Weights of a small transformer language model.
Size: 24 layers, width 256, 2 heads of 128, MLP 1280 tanh GELU, vocabulary 4096.
Architecture: LayerNorm before each block, learned positions, biases, tied embeddings.
Training: 1125M tokens, 4292 steps.
Each number is 128 + 32 x the weight over its row's rms, rounded and kept within 0 to 255. Layers, rows and columns count from 0. Numbers have three digits each. The size before them is the row's rms in percent of the matrix's.

# k: layer 13 attention key, 256x256, rms 0.191, rows 59-85, columns 0-255
# q: layer 13 attention query, 256x256, rms 0.197, rows 60-86, columns 0-255
k59 107:129135098173120171171109137135142093157138094146112125161113173184148128102145138151094112134064110077130089074104079128183132121161161121133158113120117078155117069172096112068145082099138155125110124095138148148209127129140121221085176134158125136120106187133086153164031068079104104128129139122188094107171158151142156090135058125082157154107165115120119127143125100151159128124105091100074065102125123147124124126112175142149130107117052178110114105086075107154128109102073100100083128147162117046105133120078135126146173109040103063162083094149124177071131128108138147144104217160070130166089182113085132143143136100092120129128136180127155102115122114121142068115137134093135088117127135093136091145123093141121119118134130156205154150085112124112113100178141087
q60 097:137153138150127128115151143105133181177120107104177134170135150114131127152081121153150171113127148025144137110153098083086066156118154096116115101168118165152073093126080163174115120117188062104104106159106185107177161116135068132149106159144109145162129127111138097144120106123223165154123090171158169194164115128130076111151139108105120097123106133146140114118169096099104143125140117166129140130148163104089155118157070178118178151065101087139195128090164099146120145144105102159138085118161116136115101120175197160120127120118128153125148108154175123140210165179120138074163121150140081057136103120085115132152106145181125102176099142094116224080196124164186144184163126085098167153102209144133103154072137122167074096165123103138086151132132086102141103130126139
k60 099:109116117175122114142170113161172137129091087097178138141122081122041128130146095164108147074089104108119127145099062165168097159124136146148094174161101182082074103114142115137156172141129120142100121210135082126108121136177113164127109130168117149121150113123101116158127100154187100126050107135124126115125142118108122162165116075139145133120099123074041185138141165116172117121166182149141134133173172141180165114113048160146093103170097099107112099098116113139128172140148153135153166176185170090169077118184187108185136061119138153154140148077111156117110143171162127162127083157159054108160096109097158103123046072177082132149187147142110106151142167111130156190058145135136094138156129121159104190118157117126096147161141111139122181171141180091145138127167115
q61 102:147179126147103119102120096079151147134073086070116082143117121143131114108166125132184105165138089140095116090131092077166176122145154115159134110102210138146106150121114105052128099076152120084155189120118110078074141095126109124131115107142150181139152128155127175156125134175160196148124149083089097166137123129174069064117106147119078123136156120107161080112169107136065126148141161167141124165150102140153091082127084116138134136146123113089125125185097112140120123117140101076175134185130200112176087119096108114167097144102150165129109161180172154099154146100152079134075130118100077116063086079075140038105190141140186133139059162134157083094108152126113124147166112147155144136088154150038114199133109115116150093136075122158165091126140118126111077187102151
k61 107:159112131174113112137170138135151145170115126138162129102059124148127092126128147140131171143203159107111104116131086123132160092152131121145141065149127109176152156098142080114210150144119164140125154086117103120101136112044119155153070146193145099103182107173114162139116135154100190164084117107090089078162072102129074124103070158147149098125161060117104049096139180096105088079123131201119101176167151133151123141165154184097166102136146140081161073118126131133133184110125102103100137171110148151190175139161123148168097161054094148144125120133173137143137128179149075158107140157167102095055110113111144185180140140143135131114040092143134120121144082159159170147144089095157111128109107130130127085098197162119060132128108146198175142123168141152130165166120126
q62 094:101147121146188117121118120168178093104187121104118135147142127133129113156168114093096125153156121155174119113110130113114131104109155152140172103116161158153138151162222101187167093104078096139107187125081185112165099166135139168094101115201114109189047159119145126115098096125118121158140163106086106114130064127084120148176152154128138132092139154141173172138117157129090143092158098103130139129152181112136086216141133120161162117093098096175127094148162167113153148170094066150183052155172105184145178118154134153088115093142189141123141115118108159126075096145118116160117146072146103063074107109075138179087159107135171102118067113191138156122125130191071094102148159202169100154162124073160123059118104122100122149159113113119139102088118103145131099162108174
k62 097:175174080114102097083143103171137099129126139089095083140132135094145140119116149095149105075181092077143108142151120108120103136112168161184131110076142136151101114119183116157169079115072149096120150152098111159148061112120178099168064099097161145124039146091093176099095125110106187131130119114140110108126137129120114123181145125124152098128115129086119102121092125143103135107081187168137198152127173128161136137083078103161173133093127147092172125173104150177058090179143132140106103178093159132090107133136126102133080134106164149084171127157052103104118098130115093186096160121133118150134189103090109103178128118109155118137135145144063183142187172143129148079111061146158187202166107138121069091186133178108169121155198144071134122163137096078104083121143105
q63 102:124133130122057155096111121172121134117125134159123190093168129090173142178111124108140088085113110111168067142116148141176164129080096105147105175168139154107116102131109087057040091073159117110135191096064159141162086130087145082119142103255092098124139161112121106127139110114136165092086118068131156092143143136177144131139093101111126048102101113121091134112106057154100140158097123153125108157128181104105132140117136113142174135123159083134099115180087154143129129119078083131119156095162096095158152115152151103096099113138127135117131125161178135078193115126196136125151111155173102122168212118144173084063134140160081117124122128094130157166117126105124130200087166055141179077153103163125137126167125103093106115150163118092132139167127143136136085110158078
k63 104:141110079083133133163116097151151154129144092115146154062178140087163128133134130104134079102136145109135134121074117136121163092159079137162134185078093181121118135161174104096142080115095083141113173163121134109123103131090119097111115122164048154054077127152121117171114163112115184125135117137163126177136144069095104158115079125084099106098113089153079126116148135130130079153154130067177081146115110102119084165147113027139134122110150075160182117104129171123189147102101119133119151169093134144067127111105144120193059097146163104126147141137122156130171141163138164155196132110165133157198172101131129129078183123142096103085105106170068165166123128137094082173202203147177151095121136071134150117134106098122067130141102144159184138202140114136164159110180129
q64 095:140166210102114138176089181127128080123162102123119129132081111102132107093110133067094130076171112103096107114118159079096126111183123098119177163110086137125127149121157107130120108081107157167114086162114142103103141115099080104134124172165128126078073093095103074112101132125192148152129147175136146076111086127144095145122190097126144147111146108102107086179128121106139159130099106129216078060060090104152148152095141100102140149105142161078157160125154122152122156132098093117150175077149170138138176117183132182094107062130086125132138153168141115213108140125111107181116133128085140131057136131130114176119201096144107125116140090134079146164162125111173149072157176162084116135094107160147119116133106084170110147153101097057170163204142158058144115070181088
k64 095:161169134074139139096107140137142138144151157136151161109153120067156119140127128137113137185144148152114107108144157084099077130137133134149136201192089137140103112176125174141149107123184128137173119118179117132158094117141059065147158107120134081109134090116123152113128136141139157145083158181200137112131117080119118110152146135180111126100141172039161125088180140118168184125133146085124132103123132148103123155126097087046099149090117099157094129149032120168040132170148150114103147116172176138166135111157165158086090129141105147140113072187092153114162142121102088195139152143078133132100114139165134156040116077109132072153168120132128079085205187135158125176066154127136197134079159126090128193101167075121151148137099135099158134100132182133123180106126115
q65 099:135147121107120162165134130133150168107076185153145107141103137083145136123107186152107167104145179145140110120097154167113117183115172195167154097084140112089116162152101093092140184167167147099130104133117138085103104098194092115047148159167112164044121122141160111163166088113153137101150088042203083116180141097122098128117175035104161117079109117125134138086110128103076086096152072111100147130145132139143136167124116107093105163147097117195181145176166093169130149142108101096127057150098072175159093128104139134110140197109154109161146098171136079140123170069154110115083144117119144188153138107159152142164141098151121143180111187124105105158090139147164158166135122112146133163081178143142126121150136178077138078087100126121116116112153090115128190167169090
k65 102:138124053097129127183132129184148164070155206136157132121090099108143152102142112104093133100118174091122105141129106167173118064107112127125105090161072111146117139177159144115134144129079096131153102080149154111120158127106162108117239157169126176100101123153148169148125113086123104139125072043111098151171129144128168102128202121109110103160174161119136149130133186213124149109140118125147173101165145140154156156100125070078131087150102172188129109074121102061166108131162104133088091129125137105157073148135119080120081161149111133105096129137179171121092166112131074148107080178099129157172156060100108089089200126116093143098149124134157097116098148103107168151095139064114099144184112103168128143107114116113113079133131142124136099024106115149071151153105121
q66 107:125136135166103085144060110170165135156165134075177132062105115095113142062132112140082108132158170104116133179140172065109100185088138101120113102083116128081128104106139059128140126098103115117151123111134081115164179094138090160120159120136097128129146089093156130120149135115076132115141086097154157123066108120154132099131170075088104155088128102143143129150120144108135157072160118211139097071080103149142120176134160164162108160130164142150150141166089140162096140152145137161165142126177118128170104113093116132162182200163114149152128158153155184134129126080157116061182096185140202127089120158185066086097121137059145202096095123118109167123142069170093182144148179160071034124189127116110080150105181127153094150112110142146137121161105110116114125099133163
k66 104:242146140149131087107146142133126125181150122064212154136085088144128141065099160104088157180121157136083122168179119110105089155025081134138124199127098131145127084125142094106147143109118166130114125160124076123111137126135105150139108101094140116121169106079139122123100135091143132141110134156140128155139156142138171088100169064102120141130151146126123126129154098086133070171112211156093164129144119173065103132097154183057164173151148103148149100161130103065121122174147137127130105159099174098158123157097125157084102191167164141135087128151144124150126125144156107101165117159135248141064136137166167106096102151148133120154171152091108133147144100096127143176093115083102102124150167084137136160139162073133072174144098118078070105156130126170135158191178146
q67 108:144180175150158084155104166171148150126111109159141147081139118072167097146082132177189073134067075153151125166205068163142108108123104117111124071154144102142093073100134136141160134157147117080164143079126048104131069158118130156108148115113084170125215079116114106181112144084117077119052113182112105163093080169148132116106084118105067151138116148132132125112157129141132108201127158150127096127112112136132169099103142127158136139115088175094183101095122151096157122078143097170117126124119172142118099146140114158097126120091053170094155173116153149090094139166068182146177150134116098078090143135161135143143158083106123110089085138047107101131108144105110160164121096181195154109095164160125074107088145085138113127120133134112128080098086161163138166175149147
k67 105:113084144174237113142120090087143164142132096154139130173178121119133120088120144149163153178162090166113156175121107149120196184159139074079096140100106081097121160055088103183106116149159102146185113125067125139145107165124160177104175138126173136143108099103129101137054115139121124129157130169116129142143123082124073137117096155113111106078098192139092096135167047149163132132087163149138099218177165182137126109190131080113095147097149156083150091173138150141215154106098126111162085138124115117129117193144126106151117190099168165166134162140124151079109133147160090104146092078126087092139152122159094153127090164127115103185102149119153166121148141082127113113131133147146136134118142097149130125117233118115182147082145102103085161102114140093117114097182140
q68 104:146055107190138093150132119155074098067204169188154143114121172103143155110209129119125131164170137136153078154146116103131083067152122106128119148092135112097127164119167163117111136114097153110119135089165170166144097160094114114084156079139111158126088112155133151132100140078092114150104154201179104119142119157104128132150118139048095077109103104124128113084093193107114135152124129099232108120122165105092178144127111102142103151133141110161120128121094134107197113225075156138108149141118129161053128115148127186122141107102118098165102177107124104127139064150130149151103115086169188089100121108135034073136166162141133092092091124075073145129103123114123140066148110153085169170073164121177163096135152098065106109137115092134118121172118182130134099120127110
k68 110:141152147139145081140115107159074147124148117155120143094162163113174092163172141174153129137093118163114173055136126126102089126099088129137109109130103186052100189133085130106045111096085130116187159138141132160137056172147138112068101119132101103088072132096103110127121143141082167134095126102185069121098111139104123141135115141091120166081061158129109063126090077100049177138147164091175134171157140141058146106076154167101094172157106128110101112126080126166149082187080155118159144117083072172082177141148088109133123114168103102148164170164102182148149191141102133129103136158093166090092165161111110087131139148081186122136095171102141084116136114127085137137092185115141165135193156185134121107168129129135128160147094123115162133180137094091133082115151110
q69 089:119108097112095170142090143103149116152144146125120124139135113067103206118142124098150137160189167133059183115125156107121092081078154082156119122121118189157111113154142147079114145131201119164164055111098126183120105160057155059113140124158084091096106162108133087138114107103099144130115101151124146071114174088150140150167150192096166089121125118175160200142111142141120165119146134123125154145123135151102092114112146164081091136123129089177078162134128119145181156092161113181109074123148130125144124185111120127119156116130113070149180145161136131153146124041156117177147118057150132170139163103203211192068176148121143154147137135093151142139094117158144190133188110153116151124203139156109109136108091084128154094154058145138122147159152101127159148188065118
k69 091:128137113084127132168032150131178115088125123131132130065176135127120146084111119104130139098170147104121166086167129081160071115142162085128141139177131189164087121136190075084143147127132093105151118163125215117075114113136105163134129109152100130081138127114173168128137184095107106124174128160104088216115128097128099119143172140125117117152124132160152154149077109134078114129166148170177172156092119120094065162121090161101115116106144113170143173139121106042140104157166118151177120165115117141132160161131161185187153068139145157122144141066090153130073130106104122153176103167158136124091094122156130130104172095052188158112171197106158147170109132104161142139150103124070174144177126096139101086129109087121172111185162126143158148149214076135155137159074121
q70 104:122095134132095129124156142162147146167130156115142106213152161136102131139181116091153127101157126147176184168111144148171145157124121090131132154165128104102132160149142105126168130110136126184165159121113130153139175218157158145065109143109090097163167191114152161158124157138180111116159083080178109123110174116135118095122097130130137169183082103010136154161159188082115212073160107134141148044178131141153138102154137108141120150106093085130121149100122156169104125104152077101123169158139131084141146127123090075106069156124118159120094140128146136127138090066100117158149077072165101132124077104106183126144054089116142158102141105117096103183130164149174123035100141117119058078140146135085138079167075147149123184125101084095096167121136130163118152120145114
k70 102:134106093141140156072122189179134108142141127070097155123194123161124125122134105078112167104111115137167140144153104183073101109173097076133125137159089151160163118123099139151136118152097148154107141148114101092065149199114123164123074161098137093154127142103093135215150126119125108176130113107119154102104124187069121088127075148139143147177100157085101089192134150103183093072118130138132174083136115155151096122185170073174099066120124149131120196118093129101115071139132094129094186186097198119129143109134043207141097095104071106170091128114145112111084096160099185154121199130130183119123122150161120084113150154149114088071123125141141186118147124142163069096158130191133135131104180132146092132114134145180128167116172100117119091126144138112099122196111160
q71 103:093167053090092113148144102170140099169083114154070135132130131126112171137070137064080177107124130150168176152188153124119125135112115118202107185106135161170122123173143090194115124130106115147130169193168170085118158096162158084090129112133162115130126151128162138157104115121118101144117102085135121096157110087117140116155091099036150119126166122074134081152128138132144077110089159153113115081142134119096138164100098113092175078098125121141134140101173094131121124182144165117119117112113144138192139111175201142121098180155092080142109151122156151135069123123184117072091119144185155142104156111095091092190073116128151120200206132121115112144121156148077179095072132063164087144162076122148164135137129071099104122150117178120109101053110079105119177133123072
k71 100:140120113143099156174179126146117151115088127197115095070137101068099169181107101089117119073069196140121092193137151154133105120128112099156116239172169100138136070143080145137132109084128143045130127135146100186093104154080210098140084131104124180181125128122094168185105121137058079204129112094098157121158091117129160172114134120136193149128209115146155140137099111137082122148065144145088117164124124094150151158119120074146074121142131104148070139122121120142098171131098118144164155150155162148149195119146153156135116160152185123100138148096118151101140142146142159113086074104150163133173157114147163129100129089182090157140174128118137208114134154119086075150151087149130081105167120119156137132117098176172122106116116135095161101120123154108165172169164123
q72 094:103131126116095124099107107167142132132145086156109165080057126136177107154140133137128172116095151151105181106144171123120092137132135111112125126140154146167135133198157130122103123192094105115132148072111164158176097130137154117176173075129084172176155015146159093086128075125066140191157121142108136115154070099159097123119116116094136091135132155132104141156136113152151230091126129135140207121175140122165149120144069107124114124149142128124095155103091126168130100094100137103130176132127074169087099137129116081141099095075107102099193138147123164147097096114115070139106127117141081121069077163175198142180192133170104102134159146111158124145187103098118061058124108149196109162077108115153074097080097153167098143129127139108145145178093110125104105072125070
k72 098:141144096082101150136165111098183122127052086117136088131100134106098117177181137107139097110094089182117137125076135128185145159097174111116102123078108129100162132175091123162116166120149110066120140123146135097141098195157146074121116047122100134152071062079083121134112122106181141120163121106090063087105131095133100099107120061144127089119125160158129056107190110145105132126178156082093135128168149145121097112122113137163131152106114135107129175112136121118098129184142158139123096146136087101110128108145127140110123107150051144137033157129083115111049135136103148113130184152139122110104061158105122203160214095169090128183135138102175138126099145125130149126154116071160128143084076107108101077156109113121164138069096176086068166189123118163136104059155114
q73 103:124093165137165124061094125104160098091090132110088116099132079214141185137125137093135151090120124065108149128135151070112131098073102152126100109141134111100169087126060152165090108184138120106142148140113107112116136158138080129091079154148119170071097151148177112173134084084167116174110146090128105196157094119149159143144140128209110122168102096137168175118166184181115120091123125147101188154164110163092133114146067178104124120138101133090145107078161114115144146113086127113141111169087132099149092065198127067176156130154139181117063042155158144090146148148139094186054140123109091161165136090107156117091181148114150144120109088145128131077153053140106110191143119099132142111158116122158137116092181114132144102131132168115100152111125101110156094127070198
k73 101:112149132101154109087000103180167089140123157074098123155098150192116166162143108170171144095150109101093126100123124062149116133163187137118152073118145123186148130107090085148136100089147166100057141144107125139146133145145082118180111118121133144092194102153151155182102085066154119152131125111081144118119075134168173122104125147142169103072110105182092136178090165102105171096118143167095136169147078143191132109132104113107157186138117179125166121152127127177153143079105108183138156116127154130172109106111128140175082115084122154125130096076123144136123104097129043076088151148132071151124142106081126115139133118141157100142087122120161107073127136099109178178124098145125100087178123136093089168074108134145103082139162126164080184089123094115106130122179218
q74 100:081095167120126144131057144168071153075159135152137181111075141137107096147130101183088117139128090161114113150069105108159130134113137144181118169073164125128153142115157154188156104053098109078116154169094160113050150084110078125109089129112134172093141141114187138114179160120109144074041136177134157206110094135152130146121160178147116155101077092124108092053146076192161098120122105137132124135082085155142100144140169128121109116172184130126163112158188103084101118084164158160152154124063162185128103118102123105126105133149107141149154063087093097119119122122145084081153128141170201148114170147114075108131158120107169096111158122109120081110186160123124099168129087192121125107113107114115145143075105141113163123130169101096157202115119096171114082100115103
k74 106:173127140116149088130127148167077169074135130102207073124164122139158096110139152160115119159190083108109059123120095100080172098144055144104121163151158114127184102083146156187122131141146105090154230155133164101110146107110092117163127148074127163107123172131159141057129148147144159111080118117114115082071135117188175169115223134143169146154128094138099133170189130108134126146157150116082158105080127139104116052115132119100137129152125139060128115220122132120166151057115129142078108039123153182151138105146098114080176129102135145173139122172162100130125161107140103163154134147143185151099199113072144135170124143169152130155135069092177125094158087155139184146153135111104101109114166147163106110104058112111169133158137117117119119109118158137109126101128135
q75 097:190142133174090121165141069143098070135142114095162136189097098165078124144165110116123129122152132112152161124082108146143118127109127111169072124098159160106105148136125148145048166089124120148064153130127087122114092145130117092125108124050104122113126117142128059139108142177070129118177049098128120099137063128094122120110122130130133125129125169100149143055134162131144086096101162172113176120163156126159162160096115113149092122126077103157077081105158145024173110106164157146127146109156167137151059066165129142198189185157155120117119100167162112120136132095157105129115125057138120078207156108110080142109150129137094072153109140080083099064139061098141134062100094177136103076158178139172130123113168134148107143151156097086165177134121134146134100126162096
k75 100:130159176124094131144040106181139194098142094138183171153116123148111142160180109154091100074108114132077067117162125121143203158117122128147112148116103107152130151126135135093084101131120176079061064207157126120127116144116134107090077124121116150160122144111137158191142172125119141113152132107130140081135084108156148197109152094135154119101102140140182124122099082115142155136108154214143161080172137157125140125153069179160137182159099139127139113111164097125181092190160159105127146112134143093125144165120085105134149116149132182167149179078152136098132155115205147116206126171117193059176193094147128170121150190085121151057085156159154141100174070151119118105143086136169164088099102133144116120129107162150064131113174102126126083122154127132161124151155110
q76 096:160119173178136143113032117128108139115187140119128133102072161095114099070166139092167144128081151126127198097140090131121122180086116128114134092150143151114112129108136114110100133123062106139128132154155148133082131154170127178107167123128121118167154162115191096189157138138143115141170114139161098069099096136130105163096169095085144137144115120151151098134159118143161112142124159140219164158071083240120145131104127177093130150186127158128139129081158144105084132109150090173069132138144059139093073172145135068107079164111093113022090105156129156131073133135136111135198179114105159141108113163075172112153180144141090135169135104127130219142078144129156133079064150163141143147099162129117127142157124123161091139165164148096124161114146091091133079164127140
k76 101:098080089101155141075080121129090097129172174089171161127129165120128127135176124158167099077102138121094101138143055162155105136183144133123160172174161109132063113120117140192192132116157135159131103111168129118115078138049150172135115124076133109129134098188150153100148114112137166166102080133139112131113153112152100149106116160199133154105171187115093135121179106099122136162215144159145158162044124160186113076136157110095154132160098159146107164143158061133092174114140179151093123157096072087135097201117143128154083112147155149183091081147102130135159130152172140112164184122144164105095102165135089119157172096109097130135131151108150162052134171115127109113105159084145164107103113119094122077171123101080064109096182102072079142068119134116105140136134089
q77 105:134132175155114119053104080186115103097114114121056112112115156119136170204126124074141124099205132105124133087120126121180112097185108107100097072088123122187150145130090146134172095112153180119101164117126080108082138089154124152131161148104105067063121128101120103095152107122093177154132121111188139144184138124155100138146099176088092156130168111132162179111092130138141159126148146065118080125091157134119109175128074107128129078201163120082124116114196113114090089113094130116126160127099129140087118129108071115155174175102158131130143083118071164158093148114105123108131161107098166207070092116100144099159160141134142048126126132179085151151134157161154079116129115094148128111079132138189135132136151131106041183187140133079200174169169127130095144157108145
k77 109:120107182089131136109105137175136168142163155099105074133071148117080079146119131114127139118105144112115141081101094135100140140148161130105120085124099138121147121103157156127149103065203109151123143099149099138143090165116141112135110096105122110156147067108182103117170099118083166146167136123168114100159152104056089196208141247077127198100156127157162111122152115125141157135202106054106104142107116122180142212129147097132187152170159098063115122133114124078139100088141108108153155099089129133171061092160055137069087122142145141148121102053150157121093143127141127138124134193147075125101159116130096087153121110144164125172181127181139136139121081180147155135142116130143185090165105136178136129122080127123148156117140096042112146151096142142099197129108139
q78 096:122060090158108138164172111099140141160077092131125130134120145141096175130180103137151106062134178129122149169110126142167067169119157124132134155131079110154125078155169096073130129090112132139139099175155089177125129130062170201111101135091084095067133129114143131155102078121160150133103093107148147150163100102108132091146139113118102078135141119111167167146103147144106095129096179199087116150192152118129116103098142125165108209204094157149112140146139126155074098120150108117132144088123113052211155111083133139119059112175148110117151075126085105212117168110158092102158117145136173153132114151105110100128131081138132137093177133111092157140108150147211112159084114075156097137190098110113139161099083170083165117112181099057145152126066060129137162123159105
k78 102:154149136155108139135111143142091176123161074119127083122099137131157214112142116150114155101104152135137114143078126103094093149107125102150109142137112091124130089102155125107121147155114126131158100124168182145141113107132101192143124149081039197122140156159165104129142111143073107146099148105148154162133112144139188132149171151121154001143129159093154048153127169134113099113100097070168161131142151130118118166137185090127155138126139090143149158101164168101119139050164120102122129134148132100074146128175153144105081149112142176115095180155180120246084140156105191156071172185106144096180112135144143140138134045122101118138149157219179127114128120157158083111112094135101059131082138122133117164110166169119104141175135096090101162178091098139141156176128101
q79 094:129118134125135182100112064186120172150142196133158112092105184089135103138102125182122124086104187210105110115154148078166084107130181134179165113121091167129136123078138106134110047129123140117110112145133124138172128082162100170121120136147126097094157079116173094144138100108113153052098063158070108123176123117175168122118087093153132123113118097122151179136132135109134093149185096090067139126084082113168153152100101080133155176162151096147091181171123113155178123143108099141142115143103124132102118099153117161135131183064111126142106124112124084148119220113071102142118114136108128093121163060143175175107125103182126132148165118172132119125117160125136053118188127165124107193110164077140141137219136063093078114127092111103129106152111136193164128068112110
k79 093:194067080100137163138147078155125163176187125153098105154145094112092068101086077110106141117163162078031128108127148121113107160207144199164116092098115157123185158133099104083095056122143165139176109178154183143129135109083102096118201141137119127107136068119157103147131143109098187104076094120113107111151119146069141124154181107154139092110136111102105128102139090176117116106117148091135115142085147073116117104140155122100078132170153136095098111182190126123111105154163114128131140152155097162178119190096106128033132144152125084143164160103122167122125140184108083152091112133079112133085182110120142162137150151177042157086132125103137160177135207117120171160157136137155110123110119079153141120149132092113107134180153123073136124149082113158102095125080107
q80 094:072140124109115108108170144095132161104100103129099120104109135137179183099102134125134063172114205171091132093078031148137116168064181148167090139164077126111102137139156116136153163163135080103080152152123183154164167148185100138094140121173093107170106156158068160180096113162114154152091135156133152143115118125110100101126140138106136139074142149104144143215082150088154130132163175137103130113112180102059154145146179121132094084117107153122101177149129146137093111148139120099147099176087111105105074114102184048109161116121111148105162127143086142095129105132190100095163153148107095104097138085096124147108070137108206099188192123142125126110105074152118118205108088100144092110123128131130071073133176146124154189136131151177074168127144113090141091162131155
k80 095:143079119141078141154124140131125096087090120147144098130169046130195155155132131137195068134142174116123174133164108159092142112083143145164086135142143107105107098089133157209153113123081107151122108111141056087138144112110109148103148054127083126133122160112121155108061100180088049179145114143152165192120115167106163107147123101108140102075145127190209149112046148141123110103219137130081111113120150072088147096143147095171121088063043140109135131076138155122133153109123185138120137130106167122154104103139167130210126123151172115107149162116123113155136145130160079102131130105152068124092089096090131130162104131133082112060157128084110162161127111144186133151047124129150125153138125176188117078121118135139130178142158118134118193116116138098101111128103104
q81 085:177167152142138181119135154104117157065175164181148127128090189147133155134099119159137063093179107131132113141113165094121166139125088101174200113099178113143174147108115138177074020172148152096099126130184129112207115115073145165155146125097132163090113149157083086168105133131126148128142144168109164129131108133163052138180072093088085131083165147148142134100105114122104097191141122162140173122113112130156151151137125137124144155102165135112143168104138172101088111106148031128116129125103116137161100134127150121126124118142110102096131112129203096110115091111110135133094165179091138205134165080133161169112093104128084131150124100080136149091130137125103169151103134115182095134175051114172096135091166188140054151130146137161157162173117211085109113137187126
k81 090:113167088146142117134157105113120140098135085123075129158118167103082114145127153188098088114088104103071174107146096135158119096164087072134152137132165065131136081162135146094136048153123136192122097162145143155181124195083131143211146132179100134161155165163171132133095122127136135109123123131145096144163099085123130153151126079134137115102108193201141127135146085119142117153125157164149067116187114104066106196158075101134142201103124175061116133195117108086118082060156124111082152094134142159157151170110116139145127112164157166090165150082156067117124190110109118102132152094135161144090153136129173100104103116116107105173086121086184048113135175128101181125190124116122164149096123082140098166186141069139083150118126165126103149181130156133137130131158079
q82 097:161090110090064039159134133116154111205184127150086119112138159102069174091133124138145118132205160066138203166095108134154140106118173129178070105146103133126080088053139094179105093062170114110105094086130150125054122113120143098142092128159144078194131114078122157138113145184119095160154134064127088127115133106184105118131082132090159166140130157167094164148123182136116164061104133097073129100133127155169130128102076150107112139135033117122121138106167142132171145137084135083146149105134119184091128110158146145150144106095157128084086155113079122133128140115148104139138116139121137186181135149149087076132169112166174132127188087157116162122159111119137160129125129144102213114150127155141135179135157195055161125128101120130151113181125101128131087157148134
k82 099:094170148118158086139179144093101152151193136126135140092119181120195102157134143065073109085128105180099121065131132136163150134155196164166110139122056110166123142089133132188120131081157106151128118125155107125051081147080083062098077174179169126147134104119128130199142131170136100148135111143147114166140203205182142134094144144145119093163157154137153150107079140147133135132054129103151061108131063172169103098106098154111155158120102097164079119056159132075163182101115127108176156146111135195095124150161183143100131130144142124129122109127073130135124081097137158150115109120160139094134088188164162091126158105145163103127133158111124120174150103112133175167085083136165176115148095122167085155139120147109085107096171127098170129156174064163150108111113096
q83 097:084165183122145112137113151122165130100134159080170116126116097088149133108147096166163067153164109163124104148121168112139093115105098133110084186141124130132100066154139118105059111111163112140078079116168107152075133147136116119081096091132115149124176153101184043154152118156147115149062146081101166139124154093136103147113093152177106072115144067157135072163123124082172159163131164084145052182088095105145116154134155165113137106122121051202155168029119203128127087155116100129118126159166120136101134138081134127140090084162108084177168118121141104129141122142128056102086134148156175141156107145140123069169117085170114133104138100145173090080139183086162099116154134075118115186160184139163115160119138133079122115122112146166100147116137107178141188172096096
k83 101:170182157106135138158130173106100081142168159114161119114130164110098110131160098145117103159133107200135115130158183134172127109185111171168039154154176119118107112132135168112137119090127030155109119135157145083137146122112133147134160154165158144131088096113179122194147141104136152122119208151126139110140134085139105161112105126141093157180158125187135074141095147133133162164158202150121091172149179127175161137096127119046171131130103099173130192097092182104153075081120138155071117099193092183121134156117138127142112109096147132145141143181108132197143128142115084138095167137161079164123144121185122088123102099151079145077169117216127074134100174119060121128123128139080152146162117077144122104165106102154175113189086090163156144165192112117139098125107139
q84 101:161141089170111086087113063141161156204091180158196111130125101169074124079177123132136115113146103162142172117120071145160151148125135102069171153087114111186136199120105108118129108121089136132077187146074170113145071102173158146129137115113155175192109056100165192188116102123139152198120078139082134102147111074095122197138113160164147095135034186147133130136187099110117095138100144119119110163129107106151145118104136148135156150074194132080158166150114109178155121119084143153164130198127151092155135143174102141119147126133111144119118148118117122168121144163120115101150151104150144132192143051119177176123117159111094112100187117125145148105126096110169147082180038165164100110156143123114108146141092132133117119144119098101123134148125148118124130129206082
k84 099:174149097154130113154107100054175123169093137203117082153128102157159130086211118103047121160116098052086145115142075123117139151143170121120139137145134153150164148097120116130137168125090134113074132133123160108113125106143114090165192121130161113128099124208098133188160149109132114148100069092167128130136101130125116123174170193143119069149010144155087109170123137138159183120047113100110104132103177133083150098149114109097156106166078182084113083135096131120082201118096181169139156158132141064130154139124100081144165135137091127130146118115131131131155142176143114120126163116106109137149131129068129168138167120166099166064134109091123165121169149096054130112160057129149152130131140092096125094110112131092105147085213122139168136174131127155181098161107124
q85 098:098115084147082049121127142182135160112140118169126136132082098083186088048114147185136111054068119186135143085115106136140195085093127061138130087093086165094080104142095111087127164134157143121121096119102178083180071155080125134059099110171131106133115129091140162087097099153080114150179140165097125129096153134152135176139139133121173138142094107145100140165151136109125088111122104141145095110124153156144126077149136116135130114151165179062099121149081164201100119096169085121103101167096150112115134116070173149062108103141112152100138150131128113130119147155103124157167168136071135152122175189133129181149163126144139116117100160093087093082157057085154139097110120171202080174073161094172122131121156154120112152050142104077140148100145151145143093149122170
k85 097:163108157129164083097116157121153168124126105131098044175109093130160146084165163166138161070118118108075086060171230158102183133105104091113082131134188121093115137163089057149161105166103061197156128118159126093148132107125133131052129096139157117099119140128109180128099144083116148153146158126090147134107164131183116120161160142152147099107112179153165070178195136171095137102106132095187138148145165214215075108150124139110109092162161168160138096152102096105094148115127131146153149107096132138064090109114123141160145109193105126123115094133098128100141138126104110125143160119153118144131154151152110154131078200127077082136171150119105124137142147066153119092136167153127103126064181136110123126130111102112182177094177157150115160196121129159145072135091133
q86 105:145148085157101143128097163097135107156146111146122074133126081071167078137141109165091142155236185149163053162125150105138078052059110126134132177112110155070165125082154080117134143110106133071145158136136140148136172136110092144145097133069107102127168107132090090106112141092074110108106137133096123098118111115119101133088125131212111080111185152090133145200149151119117057144133112120160140102083119164133182221104153131077112130128132103114158066129073177166112093168189092071187192113139148135120124133139143129140116186161126113164122089152098116159130087147138082152152126123156155143132074129168165093139118142148165082069116112142108128165081100142118183127177181130110151133146115087094152125139212171127171098147158113087128108137105114113112161163148143